From a checkpoint of a small transformer trained on Wikipedia.
Size: width 192, MLP 768 squared ReLU.
Each number is 50 + 10 x the weight over its row's rms, rounded and kept within 0 to 99. Layers, rows and columns count from 0. The size before them is the row's rms in percent of the matrix's.

# layer 7 attention output, 192x192, rms 0.165, rows 0-144, columns 48-95
102:36 67 58 52 53 62 59 50 52 38 59 52 50 50 39 60 43 71 56 54 48 52 23 61 36 21 40 58 46 49 65 38 40 65 41 42 58 54 58 54 70 48 34 52 61 48 53 45
111:45 47 53 37 63 55 59 53 56 56 42 36 49 54 39 60 32 44 37 47 47 63 47 55 52 49 56 48 58 47 46 38 47 70 59 41 23 29 55 25 41 67 53 67 41 57 40 49
108:59 49 49 49 61 46 49 42 39 61 53 60 44 62 51 52 56 49 63 54 64 62 54 50 69 60 44 48 46 58 59 52 40 50 46 71 66 44 53 71 65 33 57 48 42 48 49 62
105:58 47 41 64 55 58 60 37 47 44 56 52 45 64 55 44 43 60 55 47 51 45 75 55 21 47 29 45 44 47 70 55 39 44 56 19 34 53 53 53 64 29 47 32 61 48 41 64
096:55 47 53 40 53 52 39 52 52 49 56 50 50 52 49 38 35 51 66 57 44 52 48 47 40 55 40 62 40 65 51 56 48 58 50 56 39 41 43 45 55 83 58 42 66 47 46 63
105:55 42 41 48 39 48 61 52 43 54 45 48 46 50 40 46 42 30 39 47 61 43 47 49 73 42 43 64 52 60 52 39 62 56 47 51 66 39 38 51 63 76 34 35 55 36 60 66
085:51 62 46 48 32 39 41 51 51 46 48 51 51 49 58 46 42 34 42 46 45 54 61 37 52 79 44 60 48 42 55 23 52 43 52 51 58 52 41 68 56 46 56 54 59 48 41 57
101:40 48 29 54 53 42 54 41 45 49 54 45 44 59 41 71 57 57 49 54 37 70 59 38 60 53 62 50 72 64 56 43 49 56 43 52 63 51 52 71 46 52 48 33 40 40 52 51
095:53 50 64 53 54 44 48 50 44 49 44 47 50 55 50 57 31 61 51 39 48 34 41 60 39 59 54 46 45 48 63 53 19 68 59 51 46 32 43 36 45 39 51 66 47 36 64 54
090:62 46 61 51 47 54 44 40 62 54 48 57 73 58 56 51 57 50 66 37 42 57 41 41 61 66 57 49 54 54 57 56 50 69 41 50 43 46 68 55 45 77 67 43 50 42 52 57
090:30 59 60 51 46 69 54 38 50 64 54 50 42 65 49 49 38 51 66 49 40 60 58 50 59 52 61 39 36 48 38 49 53 27 60 18 41 54 36 37 60 43 44 23 51 59 54 53
100:46 50 52 62 47 58 61 51 28 43 52 46 52 56 54 55 36 59 28 44 60 36 45 56 39 66 50 62 53 61 52 55 56 41 52 41 56 51 57 73 53 54 56 51 64 53 31 49
088:53 51 49 52 48 70 46 45 42 58 60 45 54 57 52 45 49 31 55 44 37 42 38 38 44 69 71 70 32 50 44 49 50 39 52 49 61 36 43 40 40 31 62 30 41 62 64 57
105:59 64 64 50 58 53 50 37 41 71 50 50 65 54 43 55 50 30 49 54 63 75 47 52 52 62 53 71 52 55 59 34 55 66 36 27 61 62 32 44 62 47 32 41 33 43 48 66
094:46 40 47 57 42 50 40 55 46 48 50 34 51 54 60 50 67 54 50 55 40 66 48 71 38 61 59 38 36 58 57 37 45 38 63 59 43 64 44 53 42 44 69 44 37 51 51 54
094:56 47 63 47 58 40 51 46 44 56 49 49 58 62 45 47 23 56 63 21 56 46 56 46 42 53 58 73 41 59 45 69 41 62 41 67 39 53 45 50 58 54 69 64 52 33 70 43
094:52 58 47 57 46 39 41 45 42 49 49 50 58 41 44 44 44 41 59 61 56 40 69 46 60 49 60 41 67 38 65 53 61 43 51 49 48 33 39 52 35 61 59 62 39 53 57 56
108:37 59 49 40 70 47 50 54 55 54 31 43 41 78 34 53 48 35 39 45 46 44 59 57 35 44 57 41 33 61 36 65 65 32 59 62 24 33 58 37 44 46 50 54 61 69 67 36
098:51 46 49 81 52 57 55 52 56 48 51 47 39 43 46 62 51 71 75 37 66 55 68 43 74 56 43 56 45 50 60 48 47 46 75 33 45 44 36 70 63 57 61 62 40 47 52 52
097:57 46 55 49 54 46 50 53 46 34 61 56 62 24 54 46 52 60 79 43 60 49 74 58 49 48 27 50 59 46 39 44 41 39 37 51 66 62 28 43 44 38 47 67 50 57 56 49
100:56 53 47 34 59 33 52 33 59 54 58 38 50 50 56 60 54 47 63 47 53 42 53 55 55 51 61 29 47 64 48 67 51 59 14 42 59 43 43 58 53 41 38 44 57 34 30 64
103:42 48 52 53 50 53 41 56 65 46 59 43 62 32 50 48 57 64 50 53 43 34 75 60 45 51 40 59 41 33 44 70 56 46 41 38 52 43 47 46 67 29 44 62 32 52 35 59
108:42 37 46 37 47 65 49 30 52 61 65 53 50 38 46 57 46 41 42 47 40 23 62 53 53 58 58 47 71 22 61 51 48 52 46 30 56 47 30 51 55 65 41 46 37 50 45 56
104:49 55 46 62 32 38 45 47 65 62 48 43 57 68 34 39 53 64 49 41 60 34 51 40 66 54 65 58 50 62 75 55 84 38 60 58 33 47 55 64 46 62 56 43 69 64 52 52
112:50 39 36 34 41 55 56 50 54 48 40 47 43 44 47 46 54 48 45 63 43 48 47 38 44 40 47 46 55 48 50 24 66 51 42 59 32 57 62 65 34 51 37 44 63 47 65 53
101:48 51 60 32 47 60 68 47 40 49 41 63 52 49 43 64 43 55 43 46 59 47 53 19 69 64 65 74 45 50 43 53 47 51 37 38 54 44 57 45 49 56 65 52 50 54 64 51
100:67 45 63 71 50 50 62 38 52 47 52 35 53 34 58 47 59 72 60 26 45 44 30 49 33 58 48 47 58 80 52 38 62 55 55 42 36 45 37 65 54 33 55 51 43 44 43 49
109:48 50 42 49 44 42 55 48 53 56 42 51 42 48 62 42 40 68 59 47 59 56 60 57 56 57 38 49 57 48 34 24 67 44 57 33 28 54 50 49 45 65 56 57 49 57 38 52
109:41 50 47 31 48 61 42 46 50 56 57 52 46 31 26 53 63 66 51 58 40 51 48 59 66 54 37 58 45 31 26 59 52 54 26 40 46 36 43 54 43 46 46 52 67 66 55 53
102:39 41 56 43 50 46 46 48 61 46 50 49 40 54 49 38 55 44 53 45 54 44 66 57 65 56 40 67 71 50 51 53 59 60 33 45 24 62 31 75 57 56 52 71 40 60 61 57
099:48 47 55 57 48 49 36 46 58 42 39 57 48 41 59 38 19 50 60 38 45 35 61 48 54 34 62 69 72 66 54 63 19 59 62 55 43 49 57 42 62 54 68 61 52 48 32 49
095:50 60 43 62 46 55 58 32 41 65 38 50 45 69 55 48 68 46 34 45 77 48 57 52 33 43 44 33 41 58 50 35 60 64 67 64 34 38 40 63 49 42 48 40 53 57 67 32
091:49 60 47 44 50 60 66 68 36 71 64 51 45 47 55 57 48 20 60 49 57 48 42 59 65 29 43 40 71 52 42 60 59 49 43 59 66 44 41 56 42 38 40 60 47 43 55 61
088:58 43 41 51 36 47 49 38 58 38 50 57 54 44 61 54 56 53 45 58 51 37 38 27 48 62 45 52 50 58 57 70 58 43 60 73 44 67 74 48 57 49 40 43 63 51 31 38
105:62 41 49 72 48 56 59 39 56 53 48 33 51 41 51 41 58 43 49 39 48 48 62 39 31 54 63 29 62 51 56 55 31 52 59 56 37 40 65 51 55 71 56 37 20 44 52 68
103:53 45 32 45 49 56 54 46 49 55 50 53 43 41 62 53 49 60 61 57 66 49 51 63 48 55 43 35 65 52 41 39 48 45 59 57 40 69 51 49 68 44 43 36 41 45 43 57
108:53 58 40 40 44 57 43 58 34 52 52 45 50 52 53 47 45 55 48 62 45 53 42 40 52 72 55 42 74 50 49 56 66 40 40 79 42 55 62 31 63 51 59 57 68 48 38 34
098:46 53 49 57 31 61 55 43 67 40 43 39 55 56 49 50 54 33 40 63 58 23 65 28 57 51 31 46 43 52 64 60 58 45 60 48 57 45 61 40 60 38 54 54 46 43 39 48
102:52 46 49 51 46 45 42 57 57 46 38 49 61 44 55 23 35 64 39 71 40 48 59 55 41 73 44 44 50 43 53 46 50 34 57 63 61 49 68 52 50 48 39 50 67 55 40 60
105:56 32 49 25 54 70 57 42 63 50 44 56 38 55 41 54 53 48 56 52 27 45 51 41 45 37 20 40 50 50 43 64 62 84 52 54 46 51 32 49 46 57 64 50 60 33 58 77
109:61 55 53 59 42 41 37 58 41 62 46 41 43 69 45 42 64 64 52 65 70 54 53 34 67 58 52 43 51 48 44 54 48 66 54 49 70 31 41 64 51 40 59 34 57 31 60 32
111:54 54 53 33 16 48 61 61 62 30 46 56 51 56 56 57 89 51 63 37 34 42 46 45 55 66 45 34 54 38 42 44 52 43 52 45 51 45 61 51 41 46 43 49 48 51 54 53
104:38 45 47 51 55 64 61 42 43 52 55 47 46 53 56 37 68 43 49 71 63 40 62 36 40 61 41 49 42 58 49 51 51 38 66 48 32 48 45 60 67 52 44 48 53 39 61 59
111:63 49 59 59 51 41 47 47 53 46 57 63 57 32 45 48 58 50 55 54 44 59 53 32 41 57 48 70 45 62 48 51 48 59 61 47 50 71 45 39 32 44 46 51 29 44 58 56
099:42 51 60 68 49 31 44 40 50 46 69 44 47 59 60 51 43 78 46 40 59 55 48 38 44 48 35 35 39 56 46 59 43 67 46 51 48 58 59 70 58 36 33 69 51 35 59 33
102:45 39 42 50 50 45 49 46 64 53 49 49 48 48 36 47 49 56 48 53 52 45 39 50 53 16 29 55 51 38 60 19 58 45 45 47 52 47 62 72 50 49 44 38 37 68 40 49
108:52 50 41 72 43 41 37 51 42 67 52 48 60 53 64 55 45 57 67 48 37 38 46 59 50 70 65 61 65 38 29 46 50 41 35 49 23 65 45 25 50 52 31 76 41 27 40 60
107:53 53 54 52 32 54 42 45 51 46 42 46 46 52 48 49 47 42 34 40 52 56 50 64 62 36 61 70 32 48 42 47 45 31 37 53 39 62 45 48 62 75 48 48 41 44 40 57
096:27 48 52 49 55 52 46 58 58 47 44 56 40 46 40 51 51 48 47 33 39 55 49 62 46 59 46 33 46 53 66 58 57 38 33 34 54 44 38 44 44 58 69 75 44 28 54 53
108:39 65 53 54 62 61 45 45 41 45 50 46 64 64 60 70 78 42 46 40 61 54 42 46 36 46 54 23 59 33 43 41 35 50 25 63 56 45 65 51 61 39 38 42 66 44 50 42
098:39 40 56 50 41 50 56 36 57 37 57 35 55 54 52 46 49 61 55 54 33 42 39 59 56 59 32 38 60 39 41 49 41 52 46 62 44 54 66 43 52 59 31 49 52 51 44 71
096:45 52 49 58 60 60 57 28 38 52 59 61 48 43 51 39 20 33 46 47 44 40 59 65 40 46 55 40 65 56 47 67 47 52 37 58 49 38 58 65 49 72 29 40 64 38 59 44
114:57 60 48 62 43 40 41 39 54 55 57 50 72 43 60 41 57 44 49 48 58 63 49 61 34 54 47 45 41 45 40 61 33 37 48 36 47 64 48 38 51 50 74 45 47 38 35 56
093:49 47 51 60 37 54 55 57 57 51 35 55 46 47 39 44 41 54 60 35 52 47 60 41 45 52 55 32 64 26 77 61 40 35 49 55 48 42 68 42 43 70 37 68 61 59 41 53
095:50 46 50 39 38 57 44 50 59 51 49 59 58 33 58 42 50 40 46 49 66 52 43 39 47 32 52 78 43 52 33 57 48 47 54 62 48 63 47 59 33 64 32 47 41 50 58 56
102:55 49 60 55 47 49 40 62 65 43 43 51 45 37 51 34 37 40 57 54 43 46 59 55 53 69 50 61 70 62 57 75 52 47 54 58 59 65 46 36 56 33 53 60 52 44 46 42
095:58 54 50 50 44 51 57 49 54 40 72 64 61 53 57 42 33 57 51 35 44 47 45 45 54 49 31 30 65 51 58 54 43 61 52 57 40 59 52 46 37 67 58 36 53 59 37 60
095:60 48 54 36 54 27 54 53 52 58 37 53 49 45 43 56 47 60 40 60 54 47 29 62 36 63 68 56 54 46 73 62 66 56 39 66 51 51 63 35 42 81 45 47 65 53 34 68
090:39 54 54 53 42 52 25 48 42 47 44 45 59 43 47 39 44 61 39 55 58 55 46 48 65 53 55 57 54 62 63 67 47 56 41 68 45 24 36 55 65 58 53 40 58 43 48 55
087:59 53 49 50 38 49 50 56 35 38 47 53 25 52 50 50 34 44 43 55 53 68 46 55 63 39 61 48 50 53 40 50 51 46 63 29 52 49 58 39 41 72 55 55 45 50 55 60
090:39 59 45 57 66 42 51 53 56 50 37 44 49 55 54 47 53 56 38 35 49 66 27 43 52 56 64 70 32 56 55 58 48 33 69 32 52 59 59 51 43 53 57 67 58 48 71 48
100:33 45 45 54 54 56 61 48 47 52 63 58 56 44 66 49 40 32 61 31 48 65 55 42 45 41 31 52 60 62 51 36 51 70 51 24 63 51 38 46 55 53 45 44 23 56 38 59
085:58 49 43 58 54 59 46 39 63 55 40 55 46 43 50 47 63 48 47 54 51 53 58 71 33 44 61 66 38 59 62 56 55 51 49 55 38 70 54 61 51 47 55 54 25 42 57 39
095:64 63 46 40 48 56 47 42 49 57 41 42 49 54 58 54 47 47 48 52 58 48 33 46 38 85 49 54 42 66 47 56 39 60 39 73 60 66 43 36 66 40 47 52 76 66 38 44
112:35 63 47 62 53 42 58 36 47 60 69 44 62 46 45 39 43 60 55 42 43 65 44 58 28 45 32 51 31 58 35 56 41 30 25 50 41 51 55 69 63 53 49 37 64 54 51 51
095:62 38 55 42 46 54 38 47 51 53 56 50 44 57 51 49 49 42 39 64 48 47 28 55 50 60 51 46 61 61 56 64 52 46 65 52 40 52 39 58 57 42 55 68 45 50 36 38
095:37 57 44 39 51 51 46 41 36 66 40 42 42 72 49 59 64 51 40 46 61 53 42 58 46 28 50 57 43 46 62 51 45 60 53 42 47 69 45 26 59 48 42 69 55 75 29 52
096:68 60 60 50 47 52 56 42 39 41 70 56 52 39 61 63 52 28 53 50 50 55 48 40 49 57 51 43 63 37 34 56 44 29 50 62 54 85 58 35 44 64 41 33 43 52 52 41
104:64 63 60 49 53 49 40 63 53 67 62 59 62 36 52 46 43 45 46 72 35 58 37 59 46 37 40 60 52 40 18 45 60 52 50 52 76 51 56 74 59 28 50 59 39 67 61 40
091:47 49 46 32 26 49 61 48 41 56 50 55 60 44 47 53 63 55 44 63 42 30 49 47 67 32 51 25 63 50 43 35 65 25 62 61 64 34 62 53 52 58 46 35 61 51 42 42
083:53 50 37 52 48 63 59 44 63 45 48 67 34 44 65 55 38 48 60 49 45 45 68 48 44 49 50 56 26 42 46 48 50 72 68 63 51 50 35 34 61 52 60 57 44 62 52 62
093:52 50 53 44 42 65 50 44 69 60 59 55 45 42 47 47 50 55 56 49 40 42 26 44 45 44 46 43 50 46 64 58 60 22 46 53 59 38 79 54 36 41 44 32 74 62 57 62
107:63 64 45 40 48 43 57 53 45 60 41 71 55 63 45 53 41 51 56 43 43 64 46 31 54 38 35 51 58 54 57 60 60 56 39 37 58 58 54 35 62 60 55 57 43 47 60 44
099:57 48 39 69 57 55 33 61 36 47 60 47 62 62 71 55 42 39 39 48 82 39 34 64 45 41 57 72 45 57 51 31 42 56 48 48 47 43 59 54 52 43 46 50 55 39 35 63
105:61 54 50 36 69 55 65 44 42 60 58 34 54 50 40 47 46 39 61 53 44 36 47 49 57 52 60 57 55 51 53 62 54 58 51 58 53 38 46 27 63 41 47 61 36 40 42 50
094:49 49 47 51 36 66 36 66 36 61 39 43 51 57 36 45 49 43 38 31 40 68 31 55 71 44 64 34 63 47 56 53 47 59 48 55 49 53 56 51 45 57 49 60 29 49 74 65
100:46 57 40 52 48 41 41 42 38 45 51 53 58 54 54 76 48 45 59 31 49 52 42 69 61 49 43 43 51 62 66 38 48 48 52 44 55 51 62 68 49 61 53 69 60 35 23 51
111:44 32 64 57 37 44 45 55 56 44 54 55 71 41 45 40 57 61 56 69 34 34 64 44 59 60 57 32 54 52 50 53 71 47 33 52 45 60 56 54 46 37 45 40 45 48 59 44
117:35 52 43 56 49 59 52 49 40 40 67 48 56 71 40 58 57 29 72 54 72 37 54 55 56 37 45 47 57 57 53 53 49 57 58 59 45 56 39 71 48 67 59 43 41 46 53 70
095:48 53 51 47 53 60 50 46 44 43 45 50 47 56 55 37 54 61 69 53 49 49 80 50 56 36 56 47 57 55 39 44 46 47 55 52 39 54 73 47 57 49 60 48 57 44 59 61
096:59 54 50 53 38 31 46 59 56 48 62 49 60 46 59 45 60 49 45 42 52 65 39 54 62 41 52 46 73 49 35 38 59 37 40 38 46 44 59 51 25 36 36 45 53 36 30 47
098:58 60 58 44 53 61 46 47 38 55 52 45 47 47 52 52 30 51 48 58 46 57 19 66 59 54 62 69 40 42 55 28 40 48 55 29 41 36 37 48 32 53 47 36 50 58 67 64
095:36 45 53 49 37 60 53 42 37 40 61 44 58 48 49 56 58 49 47 56 39 52 49 42 42 31 52 41 51 24 51 35 64 58 58 49 47 72 55 46 81 56 39 50 53 49 55 39
097:54 53 60 57 51 42 73 53 33 66 48 51 45 40 44 38 36 45 41 61 55 62 41 42 51 55 65 48 62 46 46 58 69 45 39 51 60 44 32 60 60 30 43 55 63 58 50 42
096:53 55 48 57 45 40 62 46 53 49 55 59 47 40 51 68 46 53 13 34 47 52 39 33 44 60 47 63 85 39 48 39 53 63 78 67 67 47 59 29 44 29 49 51 44 77 54 48
092:58 57 70 45 46 50 50 46 56 40 40 48 38 33 44 52 55 54 47 38 46 34 35 66 37 44 62 66 76 36 59 58 41 63 45 40 76 77 55 35 52 57 33 42 39 57 39 46
100:54 64 45 52 46 52 46 36 26 47 63 46 49 50 49 40 48 51 47 52 64 47 30 37 33 44 61 56 45 65 62 57 53 48 51 49 73 48 50 65 70 41 56 49 52 42 44 51
099:62 53 54 61 51 52 41 49 55 47 71 45 54 35 52 42 46 52 56 28 51 43 36 39 43 46 64 66 61 44 55 37 54 48 54 61 80 55 54 50 56 36 62 60 49 59 34 57
088:50 51 32 78 50 48 43 50 44 67 62 42 58 47 60 54 43 43 56 38 41 46 51 56 22 47 65 47 48 47 47 34 64 41 42 50 55 60 43 57 53 51 50 49 33 55 47 60
108:56 48 42 52 50 48 44 58 41 50 45 40 53 48 53 48 45 59 29 59 38 56 44 52 54 59 52 36 36 60 51 60 46 58 71 58 62 50 84 42 52 62 40 56 60 46 38 48
095:57 74 59 49 52 54 59 34 51 60 62 53 41 58 49 65 53 43 53 62 59 44 46 23 32 37 54 51 47 64 73 53 56 64 37 52 37 44 58 52 56 45 46 40 59 53 46 75
101:53 36 57 62 45 57 58 54 46 31 69 31 43 36 56 56 70 50 75 56 57 40 49 47 50 42 51 43 46 60 42 47 49 56 56 59 44 55 52 44 66 37 42 53 26 30 46 72
093:55 51 47 35 46 44 62 56 47 57 49 49 41 46 57 57 42 38 48 40 57 50 61 53 55 47 54 44 52 35 45 33 54 58 46 57 55 39 48 61 40 80 44 36 36 64 43 63
085:63 43 37 48 53 52 32 52 46 39 37 37 43 53 53 58 52 62 40 55 42 50 52 52 58 37 54 45 44 60 45 42 50 46 51 67 55 44 44 68 39 52 36 40 47 53 57 49
099:56 47 59 59 39 50 53 58 38 55 57 41 48 42 47 47 55 63 35 61 42 50 53 36 42 74 52 53 48 31 58 31 26 77 51 26 52 61 57 67 46 52 42 46 42 50 65 50
102:47 52 47 55 44 66 64 49 55 60 49 50 55 38 43 49 64 51 39 59 59 61 37 56 52 50 61 34 46 31 59 55 44 35 43 71 53 37 39 40 56 49 41 41 53 46 52 58
103:39 42 53 37 52 46 52 56 50 61 47 45 29 39 49 50 33 47 51 29 41 59 57 61 58 44 61 58 57 55 43 62 43 25 47 70 51 40 34 49 47 47 62 41 44 56 76 33
100:58 37 35 39 49 48 58 53 46 65 54 45 49 61 55 54 58 49 57 50 50 44 68 62 52 53 51 58 30 53 33 49 50 44 55 61 44 27 41 56 43 48 51 45 54 73 63 46
092:40 55 58 48 48 64 45 56 45 51 45 56 56 59 59 37 46 54 60 43 49 43 41 50 59 40 54 33 42 56 54 51 74 63 42 39 42 45 64 53 62 71 44 65 56 45 50 61
100:49 57 39 58 52 48 50 42 38 51 48 36 52 59 52 62 59 42 45 42 76 56 22 53 38 59 37 56 53 48 47 51 41 48 75 47 39 51 51 44 47 49 41 44 46 48 34 35
114:62 56 54 60 49 39 61 60 49 46 43 52 46 58 56 48 52 47 44 37 76 56 57 33 56 52 52 49 55 48 41 46 29 47 47 64 45 45 67 41 49 49 41 58 54 48 35 57
092:54 55 66 38 52 46 60 63 61 39 44 57 49 48 43 59 48 55 51 36 43 52 36 32 73 43 50 60 36 37 64 41 41 50 42 46 51 61 63 45 45 64 59 33 38 51 43 50
093:60 48 49 53 52 59 40 42 40 42 61 49 62 58 44 45 54 45 22 50 51 48 60 43 52 59 43 31 64 47 39 53 65 67 41 36 69 73 57 59 59 39 44 36 41 52 45 46
106:40 56 46 55 53 66 64 41 49 50 43 43 29 54 59 69 58 31 40 30 43 58 59 43 54 56 50 35 48 27 65 31 24 45 41 56 52 62 37 56 73 57 37 47 35 67 41 65
097:67 43 53 55 58 45 65 50 42 53 42 46 29 52 51 51 50 56 47 50 31 48 49 34 46 60 42 27 51 62 56 50 35 56 68 58 43 75 54 53 63 52 42 50 57 51 64 56
093:38 63 68 36 44 50 44 51 58 54 52 45 50 31 32 51 57 71 64 55 53 32 47 71 51 48 47 26 37 51 44 69 57 49 19 40 57 21 50 46 41 53 55 41 44 48 59 51
109:32 49 48 47 59 60 62 37 41 62 56 52 53 54 44 43 54 37 61 39 14 47 32 55 45 39 74 51 54 43 45 72 48 29 44 56 54 55 46 58 37 43 34 60 36 48 62 41
110:58 41 45 56 54 62 59 52 44 43 66 40 59 43 45 62 62 51 34 55 69 56 30 61 64 42 40 50 53 67 44 43 52 68 65 60 54 45 68 60 45 20 52 61 58 41 25 44
107:49 47 57 44 36 34 52 44 50 45 37 51 50 62 35 59 52 60 38 65 20 48 41 31 70 55 50 44 63 62 38 59 55 42 49 57 42 49 42 54 27 62 40 48 67 42 65 61
099:42 48 60 45 54 42 64 47 47 43 32 44 34 47 50 53 54 50 42 42 33 58 35 66 56 64 46 49 48 41 40 57 78 43 55 41 50 46 48 51 42 55 35 65 56 58 50 47
103:38 63 44 28 52 67 65 56 45 52 55 42 48 49 56 52 46 33 42 43 63 43 52 44 33 38 23 47 55 55 47 61 38 44 51 55 53 68 43 66 47 56 57 43 65 36 50 36
091:66 43 47 54 48 45 32 52 54 44 54 59 53 33 59 34 56 55 59 75 57 41 51 47 34 55 58 78 43 61 40 50 48 62 49 45 52 55 35 45 62 31 50 52 29 56 59 66
110:48 50 44 58 63 51 55 54 50 48 42 48 58 60 46 49 47 79 48 67 58 72 61 73 52 37 47 29 49 45 29 53 58 62 55 50 53 46 88 36 46 64 61 57 48 34 44 56
100:68 46 45 58 48 31 52 57 61 60 61 58 41 44 43 58 41 45 52 51 67 45 65 47 38 48 41 37 67 41 55 37 72 73 52 57 51 41 33 50 33 47 40 69 37 30 43 59
091:45 68 51 55 52 41 54 52 53 53 58 35 57 66 41 49 70 54 43 38 47 66 38 64 52 50 54 42 57 37 69 57 43 33 52 38 38 44 55 61 57 40 43 64 59 40 55 50
098:55 46 62 46 46 48 57 47 44 63 33 44 47 55 47 49 53 70 47 38 54 50 52 46 77 43 75 57 48 77 48 41 42 25 51 54 49 47 35 59 47 45 60 67 56 61 68 41
106:49 54 54 50 49 48 43 52 58 47 60 65 65 49 61 57 52 50 67 63 37 52 48 40 52 46 44 83 57 43 31 49 52 53 51 37 37 50 63 77 46 44 40 53 50 47 66 50
098:53 34 56 56 52 56 51 36 52 56 49 40 38 60 30 57 62 51 55 34 52 54 54 45 54 47 50 69 46 56 49 49 33 45 50 44 34 49 50 71 49 72 60 33 50 56 59 25
104:61 50 46 40 51 55 49 51 42 47 50 46 39 52 56 40 57 50 48 55 56 53 09 53 47 53 41 60 41 43 58 32 57 67 56 34 39 45 33 29 44 68 41 54 47 63 46 71
100:52 54 55 46 54 53 47 45 55 46 50 56 51 42 52 39 60 40 32 30 64 48 60 47 47 57 30 35 38 66 67 36 42 57 36 50 44 42 34 69 52 48 64 42 62 38 34 61
095:56 48 55 31 41 61 52 50 58 58 51 42 66 51 44 56 49 57 70 27 38 41 59 34 57 44 56 49 49 34 45 29 38 31 36 54 47 36 58 47 32 60 72 47 63 49 52 54
098:46 43 51 50 58 47 34 51 65 59 45 37 54 50 48 51 62 43 50 46 49 42 36 55 38 29 47 60 44 49 64 35 49 61 26 65 62 65 48 55 39 44 51 60 46 51 49 53
102:50 56 45 53 68 53 63 38 36 54 57 39 53 58 54 66 45 54 52 52 46 52 60 51 52 58 61 65 44 31 66 54 65 56 57 56 38 45 37 66 45 53 41 70 45 52 51 57
103:52 57 43 40 62 42 50 44 46 60 46 53 43 52 64 48 41 45 39 48 46 51 46 36 30 42 41 66 48 78 49 36 46 42 28 36 54 71 47 48 52 47 53 42 38 40 51 77
099:63 42 48 43 53 43 55 24 63 41 48 46 47 39 64 35 49 38 43 59 50 47 51 46 41 52 63 57 70 42 45 45 73 45 61 42 31 57 55 40 56 51 56 42 48 68 41 61
091:49 47 53 48 42 61 54 50 60 64 51 56 71 51 52 45 62 49 39 45 53 36 32 58 53 56 51 42 63 56 38 46 66 56 55 57 49 62 49 43 56 61 57 65 58 66 44 45
097:56 47 46 44 40 55 55 60 44 61 50 39 50 46 58 52 36 70 41 52 48 50 23 53 54 44 65 37 55 55 44 41 55 52 51 47 35 51 48 45 50 39 65 73 39 44 45 15
102:51 45 51 56 47 46 52 50 52 63 49 51 51 36 55 52 63 54 52 71 54 56 72 70 43 50 63 27 43 69 29 47 43 43 32 39 46 67 37 54 53 31 46 45 49 44 46 47
104:51 52 51 50 56 69 55 42 53 44 42 52 48 58 38 58 75 35 37 51 62 53 62 37 51 58 59 53 63 38 56 51 44 58 55 42 48 31 43 50 61 87 49 45 31 28 47 55
098:54 57 57 50 52 48 45 40 52 58 58 50 40 52 59 49 34 44 63 47 52 52 38 67 43 50 69 56 65 57 41 51 62 34 43 42 32 45 58 35 53 48 50 16 26 61 41 49
104:55 38 73 59 38 48 47 36 43 36 55 33 52 38 45 44 43 51 78 46 65 43 33 65 67 63 53 60 60 35 37 33 26 44 47 33 60 43 62 56 42 46 47 44 34 47 53 25
102:50 53 52 45 52 47 61 34 33 51 54 43 49 36 44 49 48 36 58 45 53 42 66 63 40 65 60 41 47 38 43 57 40 31 40 49 45 66 37 65 56 38 60 39 49 54 52 64
092:45 46 55 43 61 61 49 53 56 55 58 52 48 54 62 43 44 54 59 68 39 46 52 78 34 62 43 57 48 30 58 32 48 41 47 38 45 31 28 43 57 47 53 49 50 62 34 25
095:53 61 47 45 39 48 53 55 46 47 50 58 50 51 51 52 45 47 56 54 58 33 47 47 59 61 47 39 48 44 50 51 45 58 48 51 46 29 51 72 45 49 32 49 52 46 46 46
109:62 34 40 56 59 40 33 51 34 52 24 43 46 44 50 49 39 55 43 71 54 61 59 62 44 65 50 59 54 61 44 58 39 45 52 49 51 44 74 40 53 56 41 42 62 47 33 21
120:48 59 66 46 49 43 59 49 67 52 48 37 38 60 49 46 63 42 52 63 48 53 58 67 31 57 58 57 43 57 64 52 29 52 38 50 36 54 52 59 22 29 75 51 53 37 62 48
101:44 56 56 55 45 61 53 54 49 50 52 48 52 48 44 36 60 44 44 63 63 65 68 51 71 38 27 38 56 71 37 37 56 58 50 24 56 40 44 56 43 55 45 52 56 34 36 50
096:41 50 49 55 41 54 48 51 61 38 40 38 42 44 48 36 58 39 36 54 53 33 52 62 51 60 71 48 48 54 44 61 35 58 64 59 27 59 68 53 45 47 56 37 44 56 61 34
098:34 47 45 50 51 46 69 44 45 47 57 58 44 61 50 36 39 23 51 68 44 38 59 59 27 22 35 45 45 32 51 64 61 32 51 50 40 41 47 46 48 39 41 51 55 36 55 42
092:58 51 54 56 44 46 43 48 46 59 66 59 44 57 42 54 55 45 61 79 73 44 61 39 39 59 43 49 60 53 45 66 60 57 41 43 60 32 38 58 52 55 62 43 68 40 50 59
108:49 53 68 49 60 39 34 42 57 45 66 48 54 46 50 44 58 45 40 58 47 34 51 46 65 34 54 53 79 47 72 55 72 68 49 55 62 33 55 70 42 30 35 47 36 64 53 53
102:40 51 46 51 57 48 50 46 40 55 55 48 28 64 57 49 42 69 65 50 50 54 70 58 31 58 43 55 56 43 58 65 73 45 42 54 69 59 25 33 55 51 39 51 50 50 61 53
097:68 40 50 52 50 61 56 43 52 43 61 46 49 61 54 66 52 57 64 47 45 70 44 78 60 55 42 45 75 54 58 27 65 68 64 47 46 49 45 58 24 46 62 61 42 50 41 40
101:49 62 46 39 59 49 62 60 62 47 44 43 48 52 43 74 43 68 67 53 59 33 35 56 54 66 29 47 40 32 54 36 51 58 50 32 53 49 42 32 53 62 55 66 63 55 44 55
106:49 45 41 39 37 56 56 45 43 40 52 61 46 55 35 48 38 70 56 54 50 24 46 45 50 56 44 43 44 36 51 58 36 23 59 59 36 58 70 46 48 64 27 44 67 47 48 52